Each number is 128 + 32 x the weight over its row's rms, rounded and kept within 0 to 255. Layers, rows and columns count from 0. Numbers have three digits each. The size before them is the row's rms in percent of the matrix's.

# down: layer 12 MLP down (transposed), 768x192, rms 0.0576, rows 36-164, columns 144-191
# up: layer 12 MLP up, 768x192, rms 0.205, rows 37-164, columns 144-191
down36 092:115137151123099167185118197157123097132146180135149103179155081129124098076104122154156085080102107112171147096116127164117075090103175068156112
up37 101:132192167101137137101134155066119071157100093188043069120110130166102119118106131170091135083136129157134101172210134079140122167144048092081090
down37 094:094110160167163125119135125103184135101212199125187177072099111117150183089123160176165155091086131099096155124130144153107085133161138107168116
up38 095:150072123100098093071115112129113102131120113144072172136130113098102130124082123125070219157169128118097121183111125192136115119106151087134201
down38 102:115151123142171112138193170087091148122184184140145088121114124095137110167131088165174077080086149149158159106107170116099130114115110157155040
up39 096:086157137088126110116176109071128165145135160124096078167111114095140112117039096131094174132084152101165152134136160124134112181147105137215150
down39 098:138133145080127113150125114138132071117116100172180132150146181157130175093173125090128074120142156116101174116128060053076159153150119148157110
up40 093:147151136149149045199095069164153063145078111083102111152142133170130080100116117134130123105090143145114091131120140105132114124106080128127084
down40 098:126090089161138142123127144171162097071070125070094160124118177113150092155173127156100175075137157095141129139111060120109100161129113116145142
up41 099:131141133166157133080091094124088128126126167126097151127091189138148146089096114055139108149134151107141164103098084176102047079093128068152121
down41 097:111140062081168129072168146125118204175186175076157119102130087077144177132105103104134142138116085115096126176123146120069099082104115040137079
up42 098:075084119118197100097099098112092138089162154105106162218078098074183145111180096105113167120058132153088128152197166105168117160122133150088120
down42 094:142046128162178184151174067099158168153137123118166131053141118130152146130085094177138124151133151147105042134116125122081133123113110152157157
up43 102:140059161127127109201160090095087144140191163077136107126141182121072178110173140146130082109103063154090128158103148128164141102120155127129111
down43 099:151124141089117179128115092148132133088194138124144170125152110153197131171087126134123107154111176141088086119105119111085090103076121132158161
up44 092:152160123077134097143116111114126133111164115122198078120124106139096181115119169158112128084187156183076151161107121136133093128129122130094134
down44 093:079081115135134065143108096136203074179159138113109088157085144189100187135076140123110136156162084156110149137081134174149102135166073162160131
up45 105:133167137123199098110082091107173112077113033111120113109130157126140202106115132146136180097194092103106176061102162073130103179108123099162098
down45 106:138190143198121136123147125069154111145145166117082083088132145144097164182090140103127109147181134080155135166103102183125101130158149188178129
up46 103:146117064113096130118146087097093134146132102137089118121136172154134111091134077155113115086112117142092179144185145155195131103030142124132100
down46 108:115103101140158087105116118126099174100084145195112119096099153131126174119109155205148159164142118121157104165158137231120134177126170132116130
up47 098:109135102148077129110152134115149130097150101113126143173146127120171154153103096085107159117109129112150136127144139127079158076082150078140128
down47 098:077149084149149087142135147091117101172209113103082109091168178162077147156101158128138155167136164131074205123104110103173180134152104145049135
up48 098:129110154154113106129108065138091143153138153069076076127111086192109107099099084115150086092112165143107141154120106094147121140120126112102159
down48 093:140152126144169094176162180155103151134080114138165136126159140146091166111163159141111193144091113080148131116095160081109103049080153122102124
up49 115:084126123129164152145137152131094127109088103206144123121087065152112180163055142091140151118109115130121176149153124158127123139094110151096123
down49 129:101073157120128123131128144095148155109105172149159149122215131137130123130113117129084090076077123141145075099100098124174103085083092088154131
up50 110:166078138117156171187104127136149113095133145117151112092048154139082183099188194114141147147089139101111117131104120152132126148130106085161177
down50 108:116090170090123170142123204112134170123122200123130063064060115094112135153121097119166131160130096139186080125154142137109104172100115130179102
up51 097:174092138177090107106101154092069145154076143156105135111126067138107145097110162192082102151120133118113099118086108147160110117165091045087120
down51 098:168107184118104115140112102145097125170160016126132155079172148106164145135095126160112153132130142132139174164129176048111161115096123158116175
up52 100:097136118115154138123054168115113153139192133115166167110122146110092090152110121135151130096131111162157159119125089094148090043053135050145130
down52 090:115130109080066155126207126158121187118199092158138118165139086100173098128166153114131179164114152087146105149112130124059130139117178151145070
up53 094:168178132146101131112101082122087156137090019140062135075135144082164188118135114144121166065088167147038126161143136161132106129114135100124129
down53 091:099094100074135138137146162135125060089142207093164127228103118161087105135135135146107080108165108104141149064079100077107117128131072132117125
up54 102:148107181187170086138149111123157155159174081137127135087113122072157075114069089137154118098110146137098086174153156093107149106168116143156131
down54 097:160171128109127138092098116100153121102150102146137120098147100157110156179147168108077153140135129163169133154168173119160140157103125077108112
up55 098:132129169117136107176080235111119128123112102140142091165142098101079122107167121085129192103138149128116154088113137176089111073142173104145144
down55 104:156114191167132086172070113123165090185104114097130142139154125144117119125197104067170134165139155130152172110103098162165195166088092134122134
up56 099:124186116159095088124163156102066053123141123154173164223141169177078116111136107146128118156102161159102129092081154123156142095168150146071197
down56 096:140162091092133144074072138147149125085141125145165156115123167118123065082110109106136144078126120162171126091137142116174154148118130167113158
up57 097:196139126113201079130186180089129078143158138104071064155142188168148089138152103128098140073114130146106130089135108187076060147109169107136110
down57 094:110119164143168104080169166180149128095097161157107159127073139118107152088164071142109119120131031203164158155163152117126137104120097131108093
up58 097:100116112144178117127186164084148108083133087158114132129197135098078120086140164160143121107148150169119161109117107034144133141186124132078126
down58 099:123142153180142158122127128074145078116110072148104178070080139104117144128144130168154121106150100181140143103151164048136162105156187098141102
up59 102:133128103103147105162153158151154105121114107122165144155120205128144105131185073129116148098132114114135071031067169108149089139130138100128150
down59 100:143147129131093099147120103196126147082111143121143123137128086138129105151113101105142087157109086139133125127169119077144210136155110132163142
up60 098:097102147112135131061097099136134131159130158110186161124150141173103099194104138121082145093094110108083169050117142145132143128146058107097096
down60 101:102134145115129089095100062136179120149124111100117107104138141085166158119184172104168146119178119176138088159104161097168117134081170102072172
up61 089:160133134188142111133184144127195113151070151184133121128177124118151144088071154120167186147088150173160105139111158080110100161116108114104188
down61 092:073144201164146127191145149136086107161166125146103125118090141126093134153128119155131112105212150086153084156134109120078117154147158149122136
up62 097:109065153105178104065168122150120177100177123186116122109140149084113081118141153153148129135111100144111162122144173090175112067165160108158169
down62 098:136113119091103122206038132126148060102176119071117159143076115176178227111112132126131089136111189130141158104199107135121123103134134119118135
up63 103:164107115100101108132147073154129083160124136108034120119143154176146126101145101140134177156096180159089099145150134075135141125116037118123071
down63 100:154109150160187139147120104126146084149119128132122113120155158110145096150153179146125130136148165136082108130051082099132130107174099099147124
up64 097:162118081107121058096135187116111117107134115094130119175136116062093163137134117133112180068126093106124147107125125109189187161141144121183146
down64 092:151146099150135126098135149135127125110102158125138128175151093187146120130083111080067099127113156161125133064165119101131121157099220152089119
up65 100:126120116119140149094077128128131183058101147138101152076153137141137105136156097165163166140163080133107174113083171119098085124169173102124142
down65 105:099115163178108175139167122149114141145166179106105077167089080136120157059147158116167130208136119135108121120124129124099101112114175104163119
up66 091:131103104107120129150158138098144092117230140176147142110139086138119101131064097118128125133105128120139153129102119106100121159133113109199144
down66 091:122126092103096141134083130132140124134073086107110076097104106151148079180162157081081134140144136113162182128182095104157134076189117075197143
up67 115:115123159158170101055099123126124174155076115144120082129157089149156155086175111177139139091179156179110150166116077138111155124117094135177168
down67 121:130093159171119140090144105138126155148105114136117156119126112166068099098104114185118141139188101154111191137123189144087120122099167122202113
up68 121:120156162154159092148037133118151146214069128096076143143157132096088108104075139143174116126150180113128173133150169101157135081159121132094107
down68 107:124102174117114139165142147151084116171096148099156126117114093110166130124164094120138166097091133090107125124138117052147195137150122069094147
up69 097:110146117127128105106113141088125104144114122039128119145133131153175112126061193143094106121167144161134113132086098111183109162118118135157106
down69 096:115096169055138173118160037125111160176107049127158125039159123124142161148147123174126145100141161112102116121149194141124129140100163115121177
up70 103:100205140142115116138138213111104089115150126091113125130138150116135190143091129150146153143120075087096180143157136164145095061142119155160151
down70 096:164128049137160124119134141149115174137115116131132091119117192154106108121141136180151168112108126137136141106106164102117150098087088155079154
up71 094:134107205125106094160145125159125067099142119104157184114152169107088160170089100099150136098137065100110166134044141109101102160096161174111113
down71 095:159174170105104142128134154111111112158101076111080155107111061147108117123168122130133122229140122132123104115136157134106165192153174110068163
up72 097:075101115115122131075137078169131133090107153150159131082137137155114105189197107145090135158116093119113142127149110097090118173133133182142101
down72 095:139153136100134163132147064196143081145087134135124136097105193164133167189135132099067127105096075118089118129122133143100094112152171159141084
up73 092:103148153156159115149090141154075151148114090146124128111177117076087107098187100077144124178120098177198133149123050056144115141168135120087183
down73 089:097154142118066127089133088153090140188104094122118209159156144086200141067085126159156097127119164104166143099105104122119111095126124099125139
up74 100:086162135122125096115078131078117138162162132074111154101115173180202106178161102092162157107046089150127162135137108079131145114117152149113158
down74 094:142136176102166120132201094151115128109134132167095144155142146109089120103141138150080131095227132162062176123175140135172164154134100087144125
up75 102:105141119116178103108136130106135107115172070118149134093172170109228145163107104132104067133101148140078075154077116131190166107114156127120108
down75 097:101069134125128126126116143165178182064113165102095133140140163166107075110062126153107087137110143190151128108156090123196132121146074132113147
up76 095:071130068137135164106194075159135097138107143163056094103134098143089107089155176153099146148101141106128158098227127077106101105118114127097099
down76 094:146127140101152106148082190076146131151130159081118163108117134097152087170157137080124126163154156164219060120121084132080135128140092132126120
up77 129:148160150138104081105087107151106130156162161106133079136119133133142115139148107119127144125185121078119125116138146065108102037185161087151043
down77 133:184145115123162110102118141161159142165105157168119157073155107082157128176158082129106119129108167135112100139131135128129146113131181160219082
up78 097:118168146103081177116110106162110138148163094133150147163131117147129147163164162087181151145179091076111113164139127092185141113125099148105159
down78 088:121068152147165113112082145126133084119070085136094119134166162097163104123138124175106101168132139162137168104107142105123098126142095100117119
up79 094:110128113067128189120134126129122176125148145102113179130175098187197083132087190105137154095132123092114181177111127084122105117117114108148124
down79 096:120159158169131152161151124183094144141110112138145087118122140126122124105160131148129113137116137123200061099145149165114106113104058132077170
up80 103:148155114138161061166165126106141061140124094164135123148128081126166177087171122125128145057131149133123136141163072152120119107092182143074177
down80 098:110155106099122111135146115130148125105180098087188149112122126137126061090079069107085121110138134075121104112081187159184062094129166125153119
up81 095:150120081094123147112167151138063149138150074186107111120147098162125095167095126121119132104189090103134143096168142045101130114183099122134099
down81 101:170131113069107129129139121184111046129146130126128157172153172144154123125103141146104079122115119165090174175114064104133138134100138102189120
up82 097:131106151171169060119168110128098103056082081194090190129133131149099146104088115133096056123110140126149150127092076138078123158160097112119093
down82 102:125121094063134156119106129081142103147154139145087102121101076122119080140125139161129111154184159085149122168109085061133134134130122085103144
up83 093:160113168143077049138155092130099112106089151096156070086103114110137099140094120079104236113115097140119104115070112157062140171092096109143122
down83 093:109166131152107088158112137110102160112134125088106138154132122112128109135114168146074078095155154177096138123137155109134182112121145115100108
up84 105:124124039140093117132096116151160102097166138152104145139210114111142112140092164149099175112116088124126097128107117054132100174131128101120192
down84 107:146098149137148138093130139089091100098115168152124123127116077169070101155097139105113162121130143132160159174129089102121138087143115123123077
up85 098:102071096124127079129115147176087161092156181108136138149068143133078112161123125178149181128177090161144176172138163192166097143102142126106162
down85 094:158178138151165161114094140089142134078157185144188139116161091164139159138124123155124118124116163149111073139101115144153149072118065179105045
up86 096:084083117119124067181080147138073140160146128072087131164074153135140182146148091133111117123122110096094167058100171184138099085114149103139146
down86 105:155114126139154140064126120112165136091106098120230093112121130117094116161088187120169112146150176174145117150164129051107126141102082117097166
up87 101:130100112175121067139136108139186094143105089160107093053102192074144144128094103137148104136152180122124166091098101121120179107043070113089146
down87 095:100090117140111125140142146136088068190137146137160157112103096137129070158148083118116099058123122131121138145127082153158091131108129146161117
up88 098:104140163129157189148126136071094119107111088126094060117157075130114184153096134148128150069190168118142153129146070080155157192055120159109103
down88 096:166101093072155114155192123127123108139154172165129134155118154191124116075061125123118139080144047201093107105178144152120142111152177151124123
up89 101:180112144136144167141123162116179063098159129184142081088120169156174142058173126110121151153117147131117132117114095104072067163087092075117179
down89 100:125113048079081108147133112151084115078159145128151146114120166126158093155126134150118139077128107123158133110109154145106062124181140211152121
up90 095:145099172144164108093109157092186157166138116067108144125114147106131067107120124125127090113092175094081114083090124142143163172127141153109186
down90 103:102114108106115139106096137124064150112072130163134088122095138125136172136125142097123164122126102131129118168125100134096121133167109115157109
up91 107:150116103065131087087140120163130164112111110132151128114167123080179138156165150145116123076116071100097154137200138089096164189151157130152170
down91 098:136136112141144146165092098093158098124137203121099157134153142166068129115132123109116134099158125129124163165103113169103109083086150086181076
up92 095:109126118101142174193106123041076109119084050085123166138128144137141207094085126136123140085122120080168152115200077157159097119076152131127107
down92 092:130112119183069127086105143163153169145158097133159121159189143084136060149072190110124129131151121106110131163089127165155140131141129154097152
up93 100:141162223130124151109132114077095079103161100104122121107122190141132156112165078102156156130081062116163143176105125129099119158103099071176102
down93 098:179121107163103140114106162136183125104119143139161131139095126117186114152126222096144164155111077143150126133099038088079089176151117136138151
up94 141:154127148030171077083162136112155174113134085100141110101102105092132144126180135118147136089129154116159067128092141132154076187067094065122187
down94 131:133155097082190144057126170105156118079154095156087128139151068133084107102110105085160164089099178070127111115094109216190166132108131156190168
up95 096:147128125115130115081066123130149169155083134108143066050111158098127184093095148116109088105115142068100135162142156081107158178123105096102091
down95 088:126157109166119074091112094176119156104194130142126144127119154129098156151135151145094157152099103180145062124065093163129154150122135110119150
up96 104:117174180160142133098098126134116206100163125181110119143113116044125095084071125169145126082112164128124140158118139046164150098115132099189147
down96 101:171122083119089147097072100180119040124115111187171148129105124120203100132178120125103159164167175123137048154100118120192128092135114171116123
up97 094:143130087149105115126160144089119172109172186082155147097160113132087106100098179140123044126145160111136125153140135104077106086153121147042106
down97 097:128139101088114103172084146131148052104125080161098141101125107098125167105167125141173171151108063138153160131110160134179109165126109103127189
up98 093:115157107146161157116132152098119162136211118144070118137144103183161123147108111155159107139105171137101173180146088137121128124107118090087151
down98 097:135145136058144127149135144083161118140071109094176122158148098110089091146145112111132115103109100132087085168114103196138067117106186122091083
up99 105:162130114171148137168136187139145113061165107155152118128123122169141084085080106168123125103111114121078115148181117076126156130136132141182158
down99 100:118149139160082095067113131092144076158141136107182163147111127101181121110128083080137100116140115181147115151104122068139104181129154188164128
up100 106:096157125125105095148105134138107129132168101179111156131118063110177169191139137125092149127152128138136156166127095128096109117165115185139181
down100 107:160134140180162068137150103157072150145150166141187111131138104113132110158174106119106122097125165176132129132125115108112096171129127106137131
up101 097:102127066134125126154148107152138106092135105138166140044093124135154160113130159149170150127123093133213172170160145119095108070133096147158055
down101 098:118094130085186162171169125136162179126211097085106148126205130074130144127145099059135103154159165156151153126130087099137116125148152168087138
up102 107:184110130157195143110106146120150055133164093166166151161132105191118184165128084117126136129079095114081094133138174126136158084119132124158125
down102 112:129143116120154131113048135102095076122158117123149152089092125146136152138154122205131092187128111148134077142096145118143096183142086079182158
up103 100:166089149151069078114093116147090154139080144149154107111116152117142122135129116154146148110123142099127159149095170149158165128109064080155130
down103 101:198153137065134169148109108129139093088166120131098092137180110139092133129128132148059149150135145134119166118147089137084144141149163106099074
up104 099:092115198122167118124133062129126117114112109100180126142120158068158129159154134089122058077094127031128172191160110130070127112130142178116114
down104 100:122113108076123137135106110119136102136153149060104089141075171098125150146105165124164124165183190093113092171113100118059181147149153119076157
up105 110:094139121136148089134157119108168122094178101118212087111127087158130135094158123140117114144113169134114127150079095171112128131150173176092150
down105 108:102107103115078159144119078066129131160188117136190166118118097130186123125151070098094086146119143152107159084163146178130153118177075125116083
up106 093:115165117121050098128130152177203114156131172162074094076079127136122055114111044096149148161192123107188075127156143106120124104085109120124102
down106 087:136071114146162138086167157115142115178151124086114122114149067086047071116126103160169129143107173144089136112163122097099141213135094171168148
up107 106:124162137164103124115131129177084177094111134141157151113080163136066119117100114099085137138095156134136094101144119098126099150085143069134145
down107 099:110136146133149123170161082157083130134149121148194132149119127122058143194118184147089121100111141137171137201094142146166140167142119094097132
up108 089:127104150171120112152134130171164080127132126099073132101100147182123137156108212140076109128197109061087129146126134136107098136112135180080183
down108 116:210145157024143140098168144088068136146094143158172150119132105097103101098100083157180145157068180190151145138128099085157156107151098150157066
up109 094:086102157105175072116134124105162088119058193108104162152109149144177110024160125138089111117113183134124085090127151157126088085110120058186143
down109 091:151065116128182106179127103091063150133177111092171175044138091167111111117086122110099121116127092173132140133136160084137112091121124103073143
up110 101:172142136053124150144082200141139134051092105164108135100133124149136065173188145122153106103086123180132126122145053131168166194122131054148168
down110 100:143197171124153092145138133155172134098156117151146156108114124107168092126155155089162100149101155102103109094191132139183145105107083167172124
up111 102:111148082100093097166180098087136140157133158069116104156146052127090140069189181109079131129115137118131100104158144137134141167180146126114134
down111 094:130096136142126143184144129123096109201117099162123119062103143143180154125185163089088169128097146158118125093049130193128143183151145152055062
up112 093:128166118137147122135134133137134153139117065119111133200143099128140165201141085136088169089076088148192146159116130082096129073159121157123148
down112 100:129180125127098103175145116155090159151100101088098130136169073129120085102154191117105134094177099080140172106167133136097121129159160159105152
up113 090:121110129125161156125153156115099191149082124113131186073148071101138074081088159105145093136103127184106132148143133082144136150138162107045157
down113 087:147140158132122114137143091125177088111142164132141117153118130095121154111092090111113113116100129066189140156100121145148152080110116122163125
up114 096:220121114155107167172120089098128203099179103103145155109102131102143139179114173129088080138088131164144105173123114054124098090082162084145118
down114 098:091141108158140131100123190153147078109108107161157103171146120132101106085168116137082142122134136165151086140172100167133079152150170111026100
up115 095:067163109172135167186108122114094130135113162084119176120057110075115144162104157162152146120133114081156157101123079122146122145129113113133156
down115 080:125165079105119135121136123105110117124146161124091124189165155127130090129188140149095096109135112117099129147094099127077142095135170097135055
up116 100:151127084117137081137134091167109090171161101122123183122126100079184120072107146177169085074157178103154114152107118129130111181139140140091092
down116 105:118125140136189100127118191100161189109121150100097141135140145089134186112115154101093173119201124081185139078118114095134096103125093087098142
up117 102:179113108198205101096152104108078139096097141120028154124119073120172121134153136154118156129131170083142101130126102091119205141140077052094114
down117 100:116135154080112110130172111143138159097154131200185107150131168085091103165158091070192138161101100152117147126130112152160110144133123187135096
up118 095:125166181119127121056137113120128174134133177075089159178086095146117177138133105183157156158126122097162110102140142139130089129084148151111184
down118 094:137106136152118156112121127137091112128071102201109129112092100084105102144088163126128167175114169152130172101174160115135153143142138151045072
up119 094:151116124114187085070129105101138135147091167154159148117134118112059105128139147142099132131151098131126132157074160175136174158162132112114146
down119 099:142147143171119116144141104095176148086184189059146136170135111135130123082111079088092110142176095094127153143172154105110124148125108159174155
up120 100:120149164095091127074174140102150121006123197145091115146116155174155139139114130169125123074124133187124103084149152142144062127138154087160080
down120 100:157104162172122157153167126116152115122116115104150127110191118183160041119125204103101138148128112157127094131116124110100084124171203121069180
up121 098:092204103134121096214130128130137107088137135112072125117073107073091188129104125142110060152142197080146115127106133148183143163151149092150138
down121 099:185088061102146117146096100117129171143112155140090158160157170179184111189141166164108158162087110210144096110164121152143134158167143145127138
up122 096:142088182058150132106092133172147121127089099179083215043099131111125119074112147162137139128108133159182114184131105096114149171128186128091135
down122 089:095139121161125148089102105077147116186163101132160089178179082122109128128100094166128129119079190135108165118142140148175099105146097149084131
up123 099:143103135126157135131165160111157156141147138176157050128127155114166113140093115165179150080106106028147166145164191101108129201136143133156162
down123 095:146166134123151217087060162117103139127098103154173119153172117149073174106164119153105091079159171144140121144117230122155171122168091098122191
up124 109:153133120153055100094109174133086060193136126136118175144137127121108161133141131130108076093157157110149143142100098098169129156126113132112090
down124 109:093151097121137075192110109077182189127162118146119168071138104128100132121107111112162136102115133147140169141120122128121148204096144114126152
up125 090:146171142130172097103162119086121190139101105104103112099132158133110084114142113152124120136140161146134112125084134120106107147112132183135157
down125 098:129173101162149147163161069080157117086100105157089112154156117122108116155033140114113081119144085144149148122179113096137152080165131123179095
up126 098:121097139130180162145170120135067130106137156149170142133091136104182140159174092136148134099125175143190115097158098100124090112141096118086138
down126 091:103179142159134160143129078157133093123110182138124134134157102141118072140112112097115099088186111165107178183098081087077158131084136099107108
up127 094:134137095156123168157132114107098050157145066140158174058150128115145133137114088106122111107138104127125165108129149104113133130126109138153091
down127 100:123182192153089186144204164103112174142136144131117114185108108092163113156122120133122133187153114118085146111136077087101171080086154204162176
up128 104:186117156151082147119089086133128156154186104105083188126147189136154199130168103158173128135098116150158173154143148131143136176122164147158049
down128 101:125162130049085109134176119160156130128072146135135144106184145093149131144174147180101190167114119124089146179090168138128160167106134104121103
up129 100:161120137113132104165149119091137099141094097117080129174190152134158137063150137081198134081201077147120157097135070096209150152110151158189138
down129 093:110139102194118158129154116076089073165159123162124107062122076071114141144148141163183095128102071083172192128153159087163111094142182147120097
up130 091:133112127148187111101127147131108107123180097145096130161163126121157121153087116099099129099156109074104170125128075087122122099123093141104131
down130 093:158211084116124121049021177153114136161114160125122124146130089093160095117176150169161141147117066129130156111139134145131154095074194106134131
up131 096:114160117135169092141139134124138099134118131122074121182119139139123146113098139098136128081129165090159140079110140114115080168093172135122084
down131 097:075109134142125083073094137123145168102135094081091153120141155108107122142208198160155074125108100210184157086122132100126120126078083149075125
up132 102:130147111172150086095123143107142123088183112129182155113081172126176188114145116114105105107149111114095145173175112097090186158117085140069135
down132 098:149119144151138042102115104101117144118104151118140136122100080085113170061165126139191121150121146074121135121092115132147152114088101119106100
up133 108:174152066126146126081142097094144051116078097104163115083182154051082122082115116107142125154162075097134161143188141135171111118085075062067146
down133 109:103102115127083150148080119187067056178153135104088146111126190150172173096119139136131081149115081153119078119070110170135082086052119152166107
up134 100:170133096176138108112128156115115193063122137059149061144122157091184073128156060154111131111131165109077179095152075144153128142099119117128149
down134 101:143099121025125166114066118097097145109092141113044162131137122155212094172118104165119135074152151179176084111105135152098069118108123132158146
up135 094:133060168089192123072135153122117150145103108147094129098101151110124141118113182126224165092138147100139141156119145154118189151136147117147118
down135 090:156126067139144086176102089109130117095177127094149102139199138136115141163158080180132129113105127110141130205116098128175110232107148091071115
up136 094:087104125108058118175132100145139101117133123027122103098084158155174119121134157083196134155128081144137144106168182192118121198114134082170144
down136 086:127187193134135138108095117134112103138119114160118162158111141112171112176100100096132089104150126164116091159121143073067126082166088116135080
up137 108:167091108145124121158128030104158137120146111143171139094103180112152080132172173160107118100150148153149135109145081070096123090067105136121141
down137 110:088099148111076153110136100096119132136155135118092148062132102185066086144159099120149118130179137147124210086152073125163136094146149149121115
up138 104:129144144166148070117123140109158134154141136081106149117113154128147150146119118099162092124137180096148147140136098183109078182088135098144110
down138 103:147154161097132167149139133120155145150121102179179075139163140099113160125146088084086181150162151121141130143141129146055191156104136116140108
up139 109:137121064123052082143107118099093072138111151142089139081129158099150159187143149135109132101097150145146163123129135082144050114059096105085166
down139 107:127093097104079142118152120173082145144107146060179108141160128157071114162092141127127112167068121163126153084108078171168116128097097158118160
up140 105:114098107128090155087178154109076127111075149156094140142085141099150111129164109157141160105101119141125117090146175160128066117179153159126153
down140 097:076084141137102125127110067112170166171147119102210125041145126136064157113119151108156100148151197133131150104126107135119113181118155142142082
up141 105:119155132159147117152125110100165138095116118094095141154161071087160100153128093143163123114143111110181139085162190098143159145098140079087140
down141 101:152106111113175133096122085163177141107159147096157169170152104134132121099143093119154080142174171094132055132169074201145107121182090082113205
up142 095:169129087106102135088154152151140115168115086078154165124052138110136079145163151078129163147120109099115157115150148067127105190090108097164163
down142 089:066140146133120159108106145122061080127166100169036118146152163106125127082117096180123167121196147177111157139112117165107120071170107068165189
up143 095:149100150135151125096098125102110120125212092093109085138203171051104151158137114127108090086176089152137108140178122118136133121011106168075137
down143 096:106069160143150125152093149135058104104087139109088134123144149090112084110091079146200076180156101122105134117151094179130117134123177118139104
up144 097:143137077116109126118130141072174156186163120085122192183075119096085153133081127126109128131080127196124116134133190116135101167114118138098148
down144 100:114079090144119136097111148194112127108129128126077168067137112129137143120113059076125139103188101029193104117108167132133160091159169150100093
up145 097:118114131145120110144094201092141161159090153105134115151091105144133182139129122157188106155091158147131082144108118096151123096107126147203115
down145 095:118138103141171102174147164126119144123146107159139145166132067103120102128100109088123157092142121084091143104133186099166088105165078120106165
up146 099:138097126132133097091134112080124113089080054118099164096166179173145124090106123084105162112142099120070189092094161071209166165149155137103157
down146 099:059137093166127133133139143082141069120164139094151165091131142104177139137171093168111166131074185128155127084123048128083063172119147151129098
up147 107:139125151170203117075079144118128149094148102131131099139178097074089152131139087171135148100166121078102134136072147163147116128142103099120064
down147 115:129102140117132156084129138108098125136178100131096145166124100176139129084130155136140150157143089120124108095144196160126123109113130165137123
up148 098:135159122091148149098075066110094136116117130129103176120126136174194124145075102084202119167111141122123169174136110119076062142128124136094114
down148 087:133084086103095123100130075100139098100035148091167086133088154133143022139116164090102139143109097164109133135142132176148106111119145145194095
up149 101:195169165172115139139139156103107129170122162134157166059136149055148169129115139149177104100146138079137151167149091185107095070172165157137175
down149 105:078085086110139082123083113121161084104169113117103056157140219140082110163147118109103106141133155108123123145115122117143140183131144089084095
up150 103:207153151152109158102105113127072095126160193159085078087144136141085152129129141104126129135134158169098148096181136091127033132132139146116111
down150 115:128107139107104137155098154161178127119149177145099163168142065123124109142114108114073155185139136154123119169111118135095128172128112099116067
up151 102:134117149067117092092102119154107143095144101047159140115079155156117091081100145125125172117075167123125176159163157106138078122066119115143116
down151 098:096114137097118180165129131089146106118155103083086175167062166107181125157099088105111133149103220114149138166145151162179124120084106192114138
up152 098:177152126104125132146151076137109141145111159141128147192096113096129122107161159150128166130109118071096144104120161100169161121126116082097128
down152 094:099126066144116126119110134082137110148111116125077088139122138174178128140119127090141137105151155223164139138119094108197147050128115090118154
up153 099:107099138130132115083061092124124173123128146139170075091078183148197070150074174111121111160086112161065145086080137105136155113136156107092135
down153 103:135090088144116098147136140171119183184140157152115177121120071135194087112146095128125116102158151128097121046086162127156074077102148189169166
up154 099:101081109137105105124128146120072131160107121123170137156129103156109162119146136195135130207097093118186150119097060106138136146126126174123103
down154 104:138135148119127204113166093094144069134155124124057181132134143103099087134126150043151124116172111085087128176175088108198074135137167062148112
up155 102:144117094125162153127096106201157147109183173143059132118164141138147146119192093172098188091095148102088184119112136097093103088147060103166122
down155 101:133087135066158094201130121088160169117084096163151112155097090143105112191096209160125127159187128128147083099137102105136121094126123146127114
up156 098:099134147166141057127097140095134108135119159169142121175123120171121154126100112182135165049104152129092134062107146136147107097160129096166156
down156 093:116096101125167187094110120077146103140174077136090143134137102121159133125058089091127124146110108107153147104138136151122165107172129096080133
up157 096:163126183148146101145175120163122128093104149129108163063110121064132115078122147110101137153129135208124078132122130095144102105078167095077117
down157 099:102138081096086135173120160144141137091108107097102129084192135148140139112130093115107134129125133146097120127132115099127155124162113067130132
up158 094:154108104128168140138097157117089102126118051172082135088150118070123154080184092106060135152159126163100131115112121093174094158125119068217133
down158 102:162119125111126147082178168123124119127131174150131110145147104118083198127117169136123101191129117098147120094058123086151107077067128107151080
up159 098:166146107140091140110110158117152087095143146153128123163074173086089138070171121120140138119149098174094096176086115185177116143071072085095123
down159 094:147152107159123132144086125148157130138125088088052140152129123175100203152116121125146109110107141122138123165142139116153069182124095162034125
up160 100:113129155135107062178132110062091127119116118120050119140115151113165110114100088117125135089200097159082201136098149068137181130109179143122196
down160 103:071115127139130135076049156071160104161126185164113133151176146118113089134124130124152080141109127071119138171090152160184193109117072147106161
up161 116:163101116172121138094135138159149089134160142143084063090088144136115136118179146118076168138115111140101143162092096085149122149116049132152160
down161 115:112158132122156141124108105103074168078083110102085156193142125099148119118081142084151119134092106148170189118140124089070119139134200092128111
up162 099:134114140145123115163158153164080087108116126150113204064123132096145121132123103141078096155110081199165166090145135112179127111112151124159144
down162 097:109188106165140096151136101130078128165174095131154109153155132118211086152135066205162119143107130108185107136097153168065109130107162118206113
up163 091:132102088091127147142146099142130171189143156146096092164081124143141152087171161129097113157120053123130110101159102076088186102110142107060141
down163 096:107148118141141132191097174111159148105105099135120055168116142089139173126095112091200179145136170090107136140110087125175077173128096134142129
up164 105:130165088107141121104080099135097046123133112193122168162101144144092097074216135163117167102101140151140169177121132146109087091134138163093113
down164 108:178137133102138086119138158177159170149183157156113130126142145148148178080118100138166063152127137172141092099133105189118076135136123134151136